{"n_layer": 9, "d_model": 512, "d_mlp": 1344, "activation": "geglu", "norm": "rmsnorm", "norm_place": "peri", "positions": "rope", "rope_fraction": 1.0, "tie_embeddings": true, "init": "uniform", "init_std_down": 0.00269, "lr_mult_down": 0.7, "train_tokens": 589200000, "dataset": "wikipedia_en"}
Each number is 50 + 12 x the weight over its row's rms, rounded and kept within 0 to 99. Layers, rows and columns count from 0. The size before them is the row's rms in percent of the matrix's.

# down: layer 3 MLP down (transposed), 1344x512, rms 0.0133, rows 379-413, columns 384-447
# gate: layer 3 MLP gate, 1344x512, rms 0.0503, rows 380-414, columns 384-447
# up: layer 3 MLP up, 1344x512, rms 0.0529, rows 380-414, columns 384-447
down379 110:48 34 35 53 46 55 51 41 57 47 32 55 43 41 40 46 69 60 60 57 51 53 38 53 37 47 69 42 72 42 53 60 28 80 47 62 57 36 58 40 50 52 43 59 55 43 72 49 36 50 74 45 57 44 51 47 42 60 38 29 35 09 48 26
gate380 103:32 55 35 79 68 39 47 38 42 45 44 24 45 31 44 47 38 31 69 41 53 40 39 70 46 62 35 47 48 58 31 48 56 64 36 53 62 46 42 44 42 58 68 38 43 44 49 57 67 56 39 55 63 71 58 36 58 06 49 31 49 29 63 68
up380 097:37 45 66 45 54 40 37 56 49 62 46 57 66 44 38 74 27 83 58 37 47 43 79 48 53 47 50 52 62 47 37 42 62 43 54 50 63 43 43 33 49 61 53 72 43 52 51 48 26 38 37 51 47 22 49 40 76 32 39 80 46 31 35 54
down380 116:51 61 28 53 51 39 41 62 67 48 35 62 36 70 52 47 36 51 70 60 47 51 61 56 66 29 39 47 44 41 39 52 39 60 46 35 28 60 49 57 50 34 49 66 65 48 65 48 24 50 50 44 50 66 46 42 75 43 77 50 73 41 60 50
gate381 100:52 51 81 43 41 31 67 47 39 47 52 64 49 56 49 35 24 49 51 65 44 44 47 52 56 52 12 33 32 57 56 70 23 36 78 45 44 33 39 48 63 66 47 34 47 52 50 43 48 59 71 39 64 49 55 41 18 50 56 49 33 60 48 49
up381 090:33 31 24 51 57 67 62 23 56 56 47 43 56 65 85 55 70 59 45 23 89 46 36 42 53 55 59 50 61 44 48 59 64 60 52 61 38 66 53 48 42 55 48 54 35 31 61 51 41 35 48 62 36 63 51 61 62 42 62 48 32 54 63 63
down381 100:54 53 58 47 28 40 52 58 41 51 63 46 48 46 39 36 22 49 44 72 40 46 64 62 49 39 25 47 42 44 36 43 32 16 79 31 83 24 48 50 56 63 58 63 49 38 62 62 42 63 59 59 51 47 81 31 42 28 66 55 53 52 68 48
gate382 098:38 64 65 72 41 53 59 53 39 38 49 58 51 50 67 39 57 49 49 23 51 48 26 64 66 46 52 61 38 47 75 39 51 49 58 37 58 44 66 53 55 36 42 45 42 48 50 49 26 57 41 66 56 21 45 71 63 68 44 57 54 59 62 46
up382 099:43 52 62 53 54 47 50 59 48 71 50 40 72 62 65 56 40 56 63 61 49 41 55 54 32 48 64 73 69 38 54 48 50 30 45 45 42 42 58 64 42 60 36 56 40 46 53 38 41 62 52 55 49 26 32 70 49 46 26 50 39 51 47 45
down382 096:60 71 45 37 51 42 38 60 63 38 36 50 49 45 40 52 66 58 50 69 52 81 33 44 62 46 68 27 37 35 24 35 57 55 55 38 66 57 34 39 50 39 40 59 46 57 61 44 58 46 43 59 51 66 40 36 46 49 57 42 60 34 29 35
gate383 105:54 37 28 69 34 41 62 60 57 58 66 30 60 59 29 53 61 45 70 47 40 63 40 43 53 76 45 48 42 47 59 24 59 56 48 45 45 36 28 44 51 58 33 27 61 53 21 55 30 54 27 41 70 50 50 64 62 43 44 41 48 48 50 38
up383 102:21 32 54 18 52 56 56 51 60 46 60 51 51 58 61 78 60 40 62 65 45 29 48 52 61 43 49 51 22 51 36 40 51 65 55 55 52 65 62 48 30 45 39 45 45 74 30 51 51 72 55 34 56 42 57 56 67 62 68 39 57 53 62 52
down383 099:46 26 41 34 71 50 55 68 50 45 48 43 60 42 52 48 49 73 52 37 53 64 39 30 35 25 51 81 64 68 31 26 29 48 71 61 58 77 55 32 47 39 45 22 66 45 62 33 52 68 54 64 59 66 53 58 46 66 55 59 60 41 49 33
gate384 101:47 53 51 50 37 45 41 65 52 29 54 58 55 54 51 51 52 58 50 37 49 50 34 50 42 44 49 36 55 46 54 39 48 62 64 32 39 58 49 42 53 50 59 58 32 48 22 48 37 68 47 36 50 34 65 50 59 61 44 57 45 49 57 56
up384 098:57 46 54 81 64 38 55 61 60 56 62 53 39 44 47 47 43 63 47 40 47 71 31 44 44 55 60 40 57 41 56 47 69 42 42 49 69 50 44 48 52 40 43 34 40 51 54 41 44 43 57 43 79 60 42 45 39 71 65 55 53 58 57 66
down384 098:53 37 64 32 43 47 50 57 39 55 58 45 61 65 43 58 84 40 52 44 63 46 71 83 56 53 55 40 59 52 48 65 35 48 39 46 39 46 49 51 57 54 51 48 84 52 52 54 54 22 64 52 22 61 57 44 57 27 43 49 51 66 54 36
gate385 105:50 59 43 68 59 36 33 41 47 51 41 47 69 78 48 66 64 46 77 44 57 53 46 52 45 59 56 37 72 57 66 46 44 50 63 50 22 55 76 49 47 53 59 86 41 61 54 43 52 47 29 58 30 49 59 60 44 43 44 56 71 54 63 53
up385 098:38 50 58 58 51 36 58 40 39 32 58 43 40 65 54 45 63 36 39 55 60 60 67 46 46 53 49 60 40 27 29 31 56 49 43 55 46 50 70 46 44 71 54 41 48 38 72 55 50 48 50 62 53 60 47 43 23 64 55 46 46 57 41 43
down385 103:64 65 59 46 45 32 54 33 48 69 59 60 35 54 51 56 41 57 45 20 44 40 56 66 31 45 54 41 45 61 56 63 52 68 30 46 62 71 57 50 36 41 31 58 67 48 41 59 58 62 48 42 45 56 57 75 70 49 50 57 39 38 57 66
gate386 105:53 30 60 41 34 54 58 43 37 64 67 78 26 59 68 62 68 60 47 66 56 44 52 46 40 36 46 55 35 46 48 56 54 56 50 77 57 42 49 59 49 42 49 35 47 59 49 54 60 37 45 51 68 53 49 52 67 56 60 40 56 70 43 47
up386 104:44 56 32 71 59 54 42 62 68 40 39 71 47 43 56 80 24 42 57 45 50 47 43 58 60 70 68 37 40 62 80 56 56 48 41 52 59 47 69 42 73 51 46 31 53 42 55 22 48 56 62 45 56 53 57 60 45 57 48 47 49 43 68 58
down386 108:48 35 51 45 21 50 45 26 67 50 51 35 43 38 35 63 45 54 37 44 50 67 47 33 44 42 44 52 69 48 37 46 61 55 56 57 52 44 48 63 20 46 46 49 50 47 67 58 65 51 37 49 49 40 47 35 65 41 62 48 70 59 48 54
gate387 104:64 46 76 49 43 47 54 54 42 28 65 58 53 79 38 51 47 49 71 46 48 51 30 66 44 39 62 55 56 42 76 50 59 53 29 58 33 71 49 65 57 28 42 69 66 28 49 60 48 55 56 47 47 56 40 57 48 37 38 38 42 33 44 69
up387 104:67 51 75 38 39 69 71 55 33 56 39 63 37 64 38 58 38 62 62 37 38 77 45 61 45 37 45 57 71 53 65 49 62 54 47 57 55 59 59 43 53 40 47 55 48 49 38 62 27 60 32 49 46 44 43 53 49 69 44 53 55 51 45 59
down387 098:49 42 27 59 67 53 39 56 73 60 39 47 59 37 75 29 54 47 51 56 67 37 62 24 63 40 39 57 40 63 46 41 36 48 62 62 64 50 46 61 49 56 51 50 44 25 65 34 48 32 41 49 48 57 52 49 64 51 48 55 42 57 43 31
gate388 102:54 54 43 54 58 67 48 38 47 45 44 55 55 52 49 51 54 55 30 50 50 51 56 58 51 46 59 63 52 40 47 52 49 68 42 40 38 58 34 59 31 38 69 44 35 52 76 27 29 34 50 54 34 71 62 44 54 57 46 52 67 31 35 49
up388 104:54 47 60 18 45 68 73 51 45 57 34 73 52 67 31 37 36 37 47 57 63 40 46 57 53 61 41 69 74 52 51 64 48 57 45 53 40 59 42 53 32 52 49 35 44 45 58 47 58 43 51 57 52 49 68 43 52 59 29 22 40 38 41 45
down388 099:51 73 64 55 53 58 65 52 60 43 58 34 38 29 51 32 62 61 44 55 45 47 50 72 49 65 71 55 56 62 60 55 47 56 59 49 48 34 58 43 66 48 54 53 73 44 43 51 63 65 50 42 33 37 54 61 37 38 61 47 61 60 66 45
gate389 102:52 38 52 34 43 62 74 52 59 64 47 26 62 63 56 80 52 59 35 47 37 57 45 48 71 35 36 66 31 59 44 55 52 60 81 28 63 49 28 58 31 40 52 53 39 47 54 16 61 57 40 50 36 69 57 44 70 53 62 41 46 39 69 51
up389 100:33 71 50 44 37 39 55 71 69 62 39 77 48 78 51 37 62 48 51 30 69 48 57 67 30 48 39 79 43 46 42 66 45 73 71 51 66 71 61 32 59 72 46 56 45 51 61 65 28 54 67 37 69 60 58 42 56 46 36 40 37 63 66 45
down389 101:57 58 54 60 57 50 61 45 16 42 43 46 44 35 59 55 61 43 42 47 24 56 43 73 55 36 58 43 66 65 47 48 46 36 28 29 58 54 26 69 52 39 73 47 52 28 50 44 63 37 48 47 67 47 45 56 64 43 51 57 59 45 60 56
gate390 099:57 33 51 66 75 67 46 56 46 40 54 48 51 54 54 63 49 63 44 43 47 43 37 56 53 67 37 25 35 56 34 24 35 65 58 59 44 46 53 66 50 38 25 58 48 62 22 53 67 47 43 65 52 31 37 34 53 43 52 62 47 18 57 56
up390 098:43 56 48 62 41 48 49 69 51 58 49 47 55 45 27 41 53 34 58 51 62 55 48 41 39 71 50 45 58 46 39 66 32 36 36 45 60 29 23 45 46 59 44 59 13 46 55 48 38 46 40 62 91 46 58 52 55 43 52 51 41 37 65 32
down390 098:43 48 39 51 54 44 37 54 43 50 49 49 43 51 33 77 49 53 28 33 52 38 51 37 82 68 57 34 22 45 48 38 62 50 66 50 56 50 56 50 64 54 27 36 62 70 50 42 54 57 65 48 43 58 25 50 51 61 40 59 41 58 58 47
gate391 095:34 53 58 42 14 69 45 61 46 78 40 34 39 51 57 55 56 52 78 14 48 33 36 62 60 48 46 47 33 39 49 83 64 42 57 34 31 53 47 62 76 70 43 45 28 19 38 44 61 67 51 42 47 44 39 54 56 76 67 58 60 47 61 38
up391 099:36 47 49 56 54 57 37 45 32 33 49 54 46 54 58 43 58 68 54 44 56 39 76 31 46 55 51 36 57 44 57 48 58 59 55 59 58 57 38 47 41 51 56 56 52 34 56 46 36 63 34 45 57 57 54 60 35 44 43 52 52 57 46 25
down391 097:55 49 50 52 55 30 41 52 39 59 71 47 59 58 67 52 56 48 41 73 31 49 52 49 58 52 40 42 41 42 34 56 58 56 38 48 46 34 52 41 41 28 55 38 65 47 45 49 76 37 52 61 59 40 54 52 54 28 48 52 44 65 34 48
gate392 106:34 28 69 49 39 57 51 31 54 56 65 60 28 56 52 58 59 45 48 48 54 41 55 71 44 45 39 36 72 55 63 53 58 60 55 58 45 31 58 60 46 72 39 51 64 60 50 39 43 60 50 66 82 40 30 23 63 56 46 62 34 65 65 68
up392 106:55 42 47 36 38 79 29 37 59 49 47 59 51 69 60 58 44 56 37 61 44 43 48 51 47 59 50 60 60 41 59 47 60 52 47 27 86 41 73 31 60 56 52 44 61 43 38 71 35 43 61 36 57 48 46 56 52 31 57 70 43 47 56 55
down392 100:38 48 55 68 60 58 52 39 45 45 45 40 41 44 65 28 55 56 60 73 49 29 59 37 59 43 36 36 46 50 49 54 54 60 69 38 50 46 44 50 36 57 49 64 44 32 57 25 57 30 54 78 69 45 26 30 66 57 47 58 46 42 61 40
gate393 097:59 59 53 36 33 46 39 57 53 39 50 48 54 59 25 59 51 55 51 54 60 53 47 45 29 47 76 58 55 48 45 73 51 49 40 40 54 52 44 47 56 51 39 37 76 63 53 39 57 69 36 41 45 50 68 65 48 39 34 62 58 31 61 62
up393 094:49 60 37 41 58 37 33 35 62 32 46 52 45 55 67 37 50 41 51 39 55 39 45 76 61 61 67 50 42 42 46 45 38 62 39 22 54 66 60 76 64 61 48 63 47 69 23 60 34 54 50 26 42 63 43 30 62 52 55 62 44 54 36 53
down393 096:59 48 54 48 49 79 58 34 39 62 60 40 51 48 59 63 58 55 37 35 47 60 38 56 48 36 38 56 48 46 51 53 45 38 48 53 71 36 65 38 51 51 64 66 68 32 65 56 43 54 54 56 42 64 70 85 45 53 68 25 52 33 68 36
gate394 093:55 39 53 34 17 45 52 44 38 67 63 40 37 39 53 60 54 43 51 36 45 66 28 66 47 35 45 65 80 25 43 58 55 70 41 64 53 24 45 32 46 35 67 53 56 38 41 42 48 59 39 68 53 46 71 84 56 50 27 54 52 52 46 56
up394 093:41 39 63 63 69 38 17 54 45 58 49 32 47 65 43 44 44 45 45 35 81 68 62 60 62 42 76 33 79 55 46 45 44 24 39 41 51 50 53 36 48 46 50 53 81 39 42 49 57 65 40 59 54 46 47 53 58 54 51 50 33 66 30 44
down394 095:29 64 45 56 55 63 50 43 74 45 52 62 49 38 60 75 56 67 63 69 43 47 59 64 42 63 40 68 43 48 34 49 30 56 57 64 55 39 46 38 61 31 33 42 35 68 50 81 52 50 26 37 67 52 30 60 32 35 52 46 63 52 51 37
gate395 097:40 62 57 62 46 69 61 55 56 61 38 66 48 44 52 41 55 75 50 79 50 51 42 69 56 47 55 59 43 40 53 61 55 64 40 36 39 51 38 65 44 66 35 47 38 62 51 58 52 47 23 65 27 47 27 53 52 78 46 38 60 67 51 49
up395 098:52 42 36 49 54 38 73 41 44 26 61 30 54 53 59 61 46 66 54 39 53 48 55 45 50 56 38 38 51 43 63 46 46 54 66 46 42 51 45 58 58 43 64 48 64 50 23 39 40 37 50 54 45 43 44 65 39 50 56 52 48 53 45 38
down395 101:46 34 67 56 57 48 35 49 34 50 35 59 36 40 45 36 46 50 48 46 49 46 48 44 33 58 54 55 56 34 53 76 40 43 48 35 57 62 50 54 40 38 75 48 57 42 53 53 54 61 63 49 41 60 54 56 53 32 53 54 49 40 51 55
gate396 097:45 77 15 58 57 34 57 36 62 52 40 64 50 64 31 56 69 37 52 63 54 32 36 58 66 61 43 34 59 46 78 46 62 56 64 59 28 63 62 28 41 44 51 42 21 54 54 58 60 49 37 76 49 47 53 49 53 37 45 26 68 58 38 50
up396 098:34 47 47 42 65 60 45 58 54 60 44 83 65 76 40 57 39 41 41 49 54 55 66 35 50 74 65 35 58 42 52 60 71 68 40 47 45 21 60 40 29 58 70 35 65 50 47 53 43 37 85 47 44 54 47 47 37 73 44 66 48 54 57 51
down396 098:34 43 52 53 51 46 59 50 45 26 34 33 33 33 53 42 40 50 59 53 68 67 44 71 47 38 34 60 49 66 45 42 66 29 53 35 54 42 33 80 47 65 35 62 60 53 39 38 44 60 45 59 66 57 54 51 55 47 75 71 40 46 46 80
gate397 094:13 31 53 64 45 35 52 34 39 65 63 63 48 45 44 38 72 41 61 38 66 53 58 47 49 64 41 62 77 53 67 54 65 57 54 67 65 58 74 70 61 52 58 33 54 73 61 28 40 59 66 71 31 57 49 41 60 60 40 36 27 65 40 47
up397 099:38 56 42 35 63 54 49 51 47 51 49 63 54 52 45 61 55 55 62 42 58 36 32 68 61 35 60 59 31 11 46 52 35 55 35 57 46 39 44 47 34 29 68 44 39 48 52 54 45 51 49 51 63 43 56 49 50 38 40 65 42 38 56 42
down397 095:86 57 80 44 34 32 52 43 55 53 59 56 43 65 57 52 60 49 48 50 38 63 50 60 61 39 45 58 59 46 45 36 37 46 76 57 28 31 70 56 44 48 73 59 41 45 38 38 46 44 52 57 55 36 47 47 40 60 80 53 72 56 54 66
gate398 102:60 67 60 44 49 67 48 42 49 44 42 61 56 42 24 55 46 38 19 50 73 39 68 51 56 41 60 46 50 54 53 70 53 60 66 45 63 44 62 57 61 40 36 44 61 58 54 53 49 56 73 66 27 59 42 69 65 50 43 39 45 59 62 38
up398 099:55 62 49 58 58 35 64 42 63 36 50 48 62 52 32 50 63 48 47 49 60 63 69 56 36 61 52 61 58 42 28 81 31 70 55 39 38 35 55 43 80 46 39 64 61 53 46 44 52 73 57 61 35 68 60 52 53 62 36 48 73 46 60 64
down398 102:51 55 43 54 61 50 54 55 44 55 51 42 32 51 52 62 42 53 49 44 34 42 48 55 22 44 50 67 67 54 51 39 58 30 39 57 38 60 60 39 36 46 52 49 26 51 53 43 40 38 46 50 50 33 60 42 27 38 51 46 38 58 62 54
gate399 101:49 43 41 58 32 49 43 51 62 35 57 56 58 39 75 40 41 43 47 37 39 59 58 61 70 62 49 65 49 54 61 42 59 32 61 53 60 48 63 39 65 54 50 48 33 47 43 47 63 52 48 49 58 56 51 60 45 50 48 49 41 26 24 40
up399 103:62 51 60 71 31 48 42 37 57 41 59 65 68 71 55 64 54 67 44 33 38 60 45 73 60 53 67 30 66 49 55 43 52 61 57 42 41 40 69 59 71 50 39 62 67 57 36 71 41 36 27 67 72 57 35 38 34 48 40 58 53 49 52 60
down399 097:45 63 39 41 56 61 52 56 45 55 42 46 40 66 37 56 58 48 49 71 68 39 44 25 15 44 51 43 48 65 44 33 61 54 61 64 44 50 46 40 50 43 34 49 51 53 59 51 63 61 50 57 35 63 51 60 67 43 64 57 45 58 54 51
gate400 109:45 42 58 47 23 62 58 54 54 43 40 58 59 36 51 50 51 41 27 31 58 68 44 20 67 65 46 44 61 65 46 73 50 57 56 68 64 38 58 66 53 19 54 41 63 34 62 35 45 50 54 40 61 37 31 64 55 52 53 56 53 54 42 55
up400 105:58 63 56 50 52 35 69 47 53 23 49 66 54 45 37 44 43 43 31 67 43 49 50 27 59 57 41 64 62 64 60 48 65 52 50 48 36 43 81 40 36 31 52 29 78 53 62 44 37 49 55 68 32 44 42 50 63 41 51 67 64 65 44 38
down400 105:46 44 50 61 41 48 33 64 58 58 46 51 55 55 46 67 31 40 59 40 27 62 45 62 53 60 67 59 49 55 63 72 60 53 56 65 42 45 48 58 46 46 61 35 32 26 63 37 24 63 26 17 61 31 58 54 41 43 77 47 42 58 65 32
gate401 105:46 69 43 51 44 40 54 38 48 49 70 63 49 62 73 59 47 57 65 54 61 42 77 30 51 65 59 47 51 52 49 35 45 27 53 51 30 61 35 41 35 26 65 42 32 42 60 60 53 36 43 54 39 59 30 61 46 58 39 51 57 57 51 75
up401 107:34 50 39 33 33 49 56 54 50 35 55 26 66 56 45 48 39 51 58 50 98 49 77 39 49 52 47 27 53 61 41 47 59 51 38 56 41 48 40 43 57 72 35 31 53 47 47 54 51 48 60 55 65 44 51 49 40 46 57 79 44 73 56 38
down401 101:58 53 57 62 81 40 43 52 46 42 51 47 43 55 45 66 54 60 49 44 41 49 28 64 58 39 72 71 53 46 47 53 59 45 62 34 47 59 28 59 66 32 39 66 51 74 45 41 77 47 69 54 51 56 40 57 47 38 50 35 54 50 51 41
gate402 098:47 71 50 50 48 44 59 55 53 42 40 44 74 56 49 46 37 51 41 52 49 51 30 62 54 59 58 46 62 45 42 66 51 56 54 63 46 51 42 57 43 67 45 51 45 63 43 44 49 23 37 35 79 51 37 81 51 60 47 51 55 50 31 41
up402 096:54 40 54 14 42 42 39 55 29 58 47 51 53 45 38 63 49 53 48 61 59 72 39 55 57 67 52 53 40 47 86 27 60 36 34 52 71 52 43 74 44 60 53 58 33 55 45 54 58 60 41 60 59 45 33 63 65 43 53 50 65 48 38 50
down402 095:65 34 43 70 47 48 45 56 69 59 73 41 44 51 43 35 25 63 48 69 38 46 46 53 74 40 80 46 54 56 43 65 37 69 68 45 41 55 52 37 77 46 50 47 61 40 44 54 34 53 39 51 40 41 63 42 55 41 62 34 44 48 48 59
gate403 104:47 52 44 64 44 39 58 39 48 64 63 58 61 43 77 45 47 45 33 51 48 62 36 40 64 77 74 74 42 44 47 60 36 47 26 38 51 56 36 69 33 53 61 54 35 65 44 62 55 80 51 45 56 47 46 34 56 44 37 58 51 51 40 46
up403 110:41 66 15 36 35 57 49 50 65 61 55 53 29 56 52 47 57 33 64 77 41 59 46 48 55 30 61 23 68 35 49 77 52 47 52 56 64 39 60 60 48 47 42 45 47 52 53 53 43 63 65 66 67 41 37 66 54 47 51 47 31 47 40 60
down403 103:60 53 57 65 68 45 45 45 59 38 45 48 59 34 59 51 64 41 35 39 59 46 55 62 45 73 50 70 48 72 67 35 57 50 44 37 39 45 46 81 43 54 58 47 56 59 36 33 66 40 51 42 39 51 68 39 58 52 48 39 61 65 58 38
gate404 101:29 51 65 17 48 40 47 50 52 46 60 61 40 43 54 35 60 55 39 29 58 56 63 43 49 67 50 45 47 43 49 46 49 30 50 43 63 43 37 54 52 42 55 37 60 51 27 38 53 56 58 51 65 46 21 36 54 48 37 42 57 44 40 59
up404 104:63 48 67 33 09 54 35 56 29 54 42 43 35 31 73 58 51 59 69 38 31 53 44 34 51 51 54 57 64 39 51 51 78 62 51 44 46 49 55 61 74 34 51 18 55 37 50 49 33 46 41 50 38 81 63 51 58 55 55 60 61 52 37 60
down404 111:52 50 29 54 39 53 41 75 58 57 47 48 55 83 45 39 44 55 49 54 60 15 27 63 60 57 49 61 53 45 70 58 54 54 36 27 51 44 40 34 43 62 24 47 32 40 53 54 43 55 38 42 40 42 44 50 49 45 46 47 45 46 48 51
gate405 091:45 65 61 45 39 38 65 44 43 62 38 40 56 30 28 35 50 53 57 49 67 41 59 69 57 74 42 48 47 63 59 56 48 69 72 33 62 41 29 47 55 52 69 47 58 45 49 63 39 65 34 45 46 39 50 58 61 55 35 50 59 51 74 48
up405 091:56 62 65 41 42 55 46 48 37 31 67 46 35 42 30 54 51 44 53 60 30 52 37 53 22 31 38 58 50 55 59 37 67 57 43 59 47 52 45 41 46 45 34 50 53 59 49 39 62 32 48 64 47 30 88 36 69 65 79 52 69 55 55 31
down405 090:57 43 31 16 43 50 46 82 68 62 43 62 76 59 58 40 47 63 54 54 59 52 35 47 63 37 38 39 48 53 69 50 77 44 39 66 29 47 52 52 40 25 59 59 53 59 35 48 47 53 38 59 49 62 37 32 51 13 34 67 74 45 26 59
gate406 085:62 36 35 61 46 74 38 52 42 31 61 37 45 55 38 57 57 47 45 35 59 61 64 59 47 53 56 57 62 42 58 47 29 33 68 51 63 51 38 46 66 49 43 48 57 45 51 51 54 51 67 41 40 66 31 43 49 53 73 49 43 57 26 54
up406 084:35 62 53 46 57 40 52 52 42 54 32 62 52 53 58 63 59 35 60 69 53 50 57 30 47 46 54 50 57 25 50 49 61 68 32 66 38 52 60 59 33 46 50 56 48 62 45 60 63 40 13 68 49 53 46 48 47 27 22 49 56 52 69 64
down406 086:54 48 48 68 41 52 44 53 54 33 50 45 55 80 37 69 40 53 47 38 35 50 61 51 48 67 37 42 67 38 25 53 58 58 58 38 54 38 39 65 63 80 56 58 49 35 55 54 52 49 72 39 71 39 44 53 62 32 50 32 43 58 53 40
gate407 101:45 45 34 54 44 44 44 37 52 39 49 46 47 64 68 42 52 69 54 64 68 75 32 54 49 56 46 24 31 39 63 63 48 52 33 61 39 40 28 33 45 62 17 32 29 69 58 50 21 49 54 60 50 75 59 48 34 46 46 52 66 45 59 57
up407 099:48 55 57 33 53 70 42 40 29 33 61 70 35 37 51 29 48 33 36 30 46 59 52 71 51 55 61 48 61 38 56 53 56 70 64 77 66 34 32 53 42 43 52 41 49 34 52 42 52 59 46 33 52 20 66 50 72 41 58 45 54 65 36 61
down407 094:78 32 29 52 52 49 39 64 47 26 52 36 37 57 60 38 40 72 49 56 65 53 49 64 59 56 68 43 45 57 41 27 49 33 38 42 47 29 61 43 43 46 40 41 51 50 41 58 31 78 54 57 38 45 66 42 46 57 50 52 44 34 38 51
gate408 082:40 29 31 53 39 35 46 42 39 34 66 61 65 64 64 64 15 29 34 49 46 40 56 72 55 70 49 46 42 67 40 46 60 27 61 57 39 42 52 47 51 69 41 64 44 42 55 48 63 63 46 50 37 48 46 52 59 43 45 62 47 79 46 44
up408 070:42 83 54 31 67 58 47 58 56 38 43 52 33 55 42 40 67 48 63 42 31 56 37 61 79 44 67 48 56 53 62 59 39 74 47 56 49 81 58 71 65 37 50 56 52 47 62 56 35 55 25 34 42 44 48 53 40 51 49 56 55 49 59 49
down408 079:53 33 27 52 42 33 44 36 44 30 55 41 57 51 70 79 34 41 29 52 69 32 38 30 51 50 44 62 59 38 35 50 50 44 49 44 33 46 58 75 65 30 57 43 43 67 48 60 58 72 50 52 65 55 47 64 63 58 49 59 74 64 47 51
gate409 097:41 47 44 50 45 43 65 49 49 61 53 44 65 46 46 35 48 53 46 35 35 74 57 36 48 35 51 36 63 52 28 41 58 56 39 57 34 46 51 50 29 55 47 55 69 56 75 49 44 54 46 58 36 40 46 60 60 27 46 72 64 26 44 68
up409 101:76 83 40 57 63 50 62 64 23 37 54 28 35 68 62 89 68 52 59 65 67 67 61 61 45 58 47 64 57 44 32 39 51 65 51 50 72 51 60 29 50 54 47 51 40 49 56 71 56 59 58 56 46 50 35 36 62 56 57 46 46 75 56 61
down409 097:36 41 36 64 45 70 63 39 51 61 59 50 38 53 53 52 42 41 55 75 18 49 52 39 35 44 46 35 52 56 60 59 61 58 44 46 49 56 35 39 46 52 43 36 49 47 35 50 52 66 72 41 45 59 42 43 58 52 42 64 63 52 62 49
gate410 107:48 75 56 38 30 49 38 27 32 60 50 31 45 51 41 28 43 41 70 36 47 35 62 41 50 43 52 59 57 51 39 37 50 36 27 53 36 68 35 52 49 41 50 52 35 47 50 68 53 41 44 52 62 40 59 62 39 38 62 56 59 62 46 50
up410 107:67 49 48 54 69 36 44 36 52 45 56 50 40 49 32 52 65 61 53 59 29 57 48 50 54 71 50 40 65 53 49 51 65 58 54 43 47 62 45 38 34 53 61 49 47 40 54 43 54 47 54 56 58 49 35 50 56 58 26 51 47 53 52 56
down410 107:36 46 44 57 40 33 75 48 42 41 51 51 52 63 57 65 55 36 55 61 46 43 48 44 71 57 59 52 76 16 39 63 35 46 65 58 38 51 57 35 58 64 44 64 59 34 51 52 40 61 57 33 56 40 39 58 40 34 54 57 40 34 37 47
gate411 099:58 66 54 64 55 67 38 70 63 53 63 31 61 42 49 61 46 75 39 47 54 51 62 59 54 61 65 37 71 51 41 50 54 62 58 54 44 46 38 52 60 62 35 38 55 53 62 47 57 63 59 44 38 38 49 57 49 29 40 63 65 33 48 40
up411 102:47 49 53 73 43 48 71 50 67 52 69 56 37 54 61 37 49 72 55 42 56 49 75 46 71 57 55 44 70 54 41 55 56 74 32 87 45 46 25 61 40 34 60 46 46 61 51 51 45 52 42 53 55 31 54 39 41 47 25 55 57 41 55 74
down411 099:55 47 54 34 49 48 39 55 45 48 51 55 59 42 35 65 49 25 58 35 50 45 33 50 36 45 39 66 45 53 49 54 57 11 56 44 52 44 59 28 49 43 46 36 45 19 53 48 64 41 68 55 68 53 49 26 49 56 65 64 41 58 35 43
gate412 097:52 64 50 26 56 31 24 28 47 57 41 54 48 54 37 46 40 60 61 58 57 40 37 35 30 51 37 53 60 64 72 45 65 37 56 45 54 48 42 61 49 36 50 41 67 39 24 47 44 58 55 53 44 40 51 52 53 57 24 56 59 68 62 52
up412 100:50 57 54 31 32 44 71 65 70 44 51 46 35 34 46 63 37 55 67 53 57 51 57 61 37 45 54 37 39 48 19 47 27 55 80 48 49 53 42 49 65 56 26 63 64 59 44 72 48 44 39 65 56 53 51 50 43 43 56 48 58 57 61 58
down412 101:54 49 23 62 62 51 51 54 27 46 50 47 55 56 80 54 53 52 52 49 47 57 55 52 73 53 47 59 42 43 81 52 56 74 55 43 51 57 59 47 45 48 51 55 50 54 55 35 51 45 53 60 67 44 62 61 42 64 45 48 54 53 27 30
gate413 094:47 47 59 75 36 50 69 63 43 42 43 53 66 46 52 49 66 61 46 54 22 50 27 61 54 64 27 61 54 62 47 39 41 33 59 44 60 46 50 63 35 60 38 47 51 40 58 48 67 48 43 31 56 60 58 54 38 44 65 75 45 22 60 43
up413 097:64 43 49 38 65 43 37 61 53 56 51 60 68 51 53 48 45 54 42 50 54 41 55 41 69 43 48 41 45 48 46 53 57 33 52 59 46 71 52 65 50 39 47 47 47 56 44 60 53 67 57 49 57 48 50 47 72 44 42 41 68 42 47 64
down413 094:40 56 54 50 39 46 53 26 20 46 60 65 46 59 66 55 67 41 35 64 44 60 56 51 44 45 60 42 82 42 46 39 55 59 50 63 54 55 55 69 40 44 47 71 56 54 55 18 47 48 50 50 65 40 48 45 50 39 44 65 40 63 30 52
gate414 093:42 53 55 26 71 57 53 50 59 45 51 49 63 57 72 50 52 52 56 64 69 71 43 40 58 34 65 41 51 43 45 53 42 63 59 54 41 53 74 49 47 44 56 41 57 29 62 71 55 48 50 42 54 49 45 34 48 57 52 36 57 43 46 88
up414 096:65 47 45 71 71 48 47 45 51 63 22 69 35 66 53 32 39 55 34 64 49 56 41 52 52 23 44 32 51 55 39 69 51 37 70 38 33 49 29 69 38 39 37 50 44 51 42 35 59 48 44 53 59 59 61 20 53 40 49 55 46 51 55 47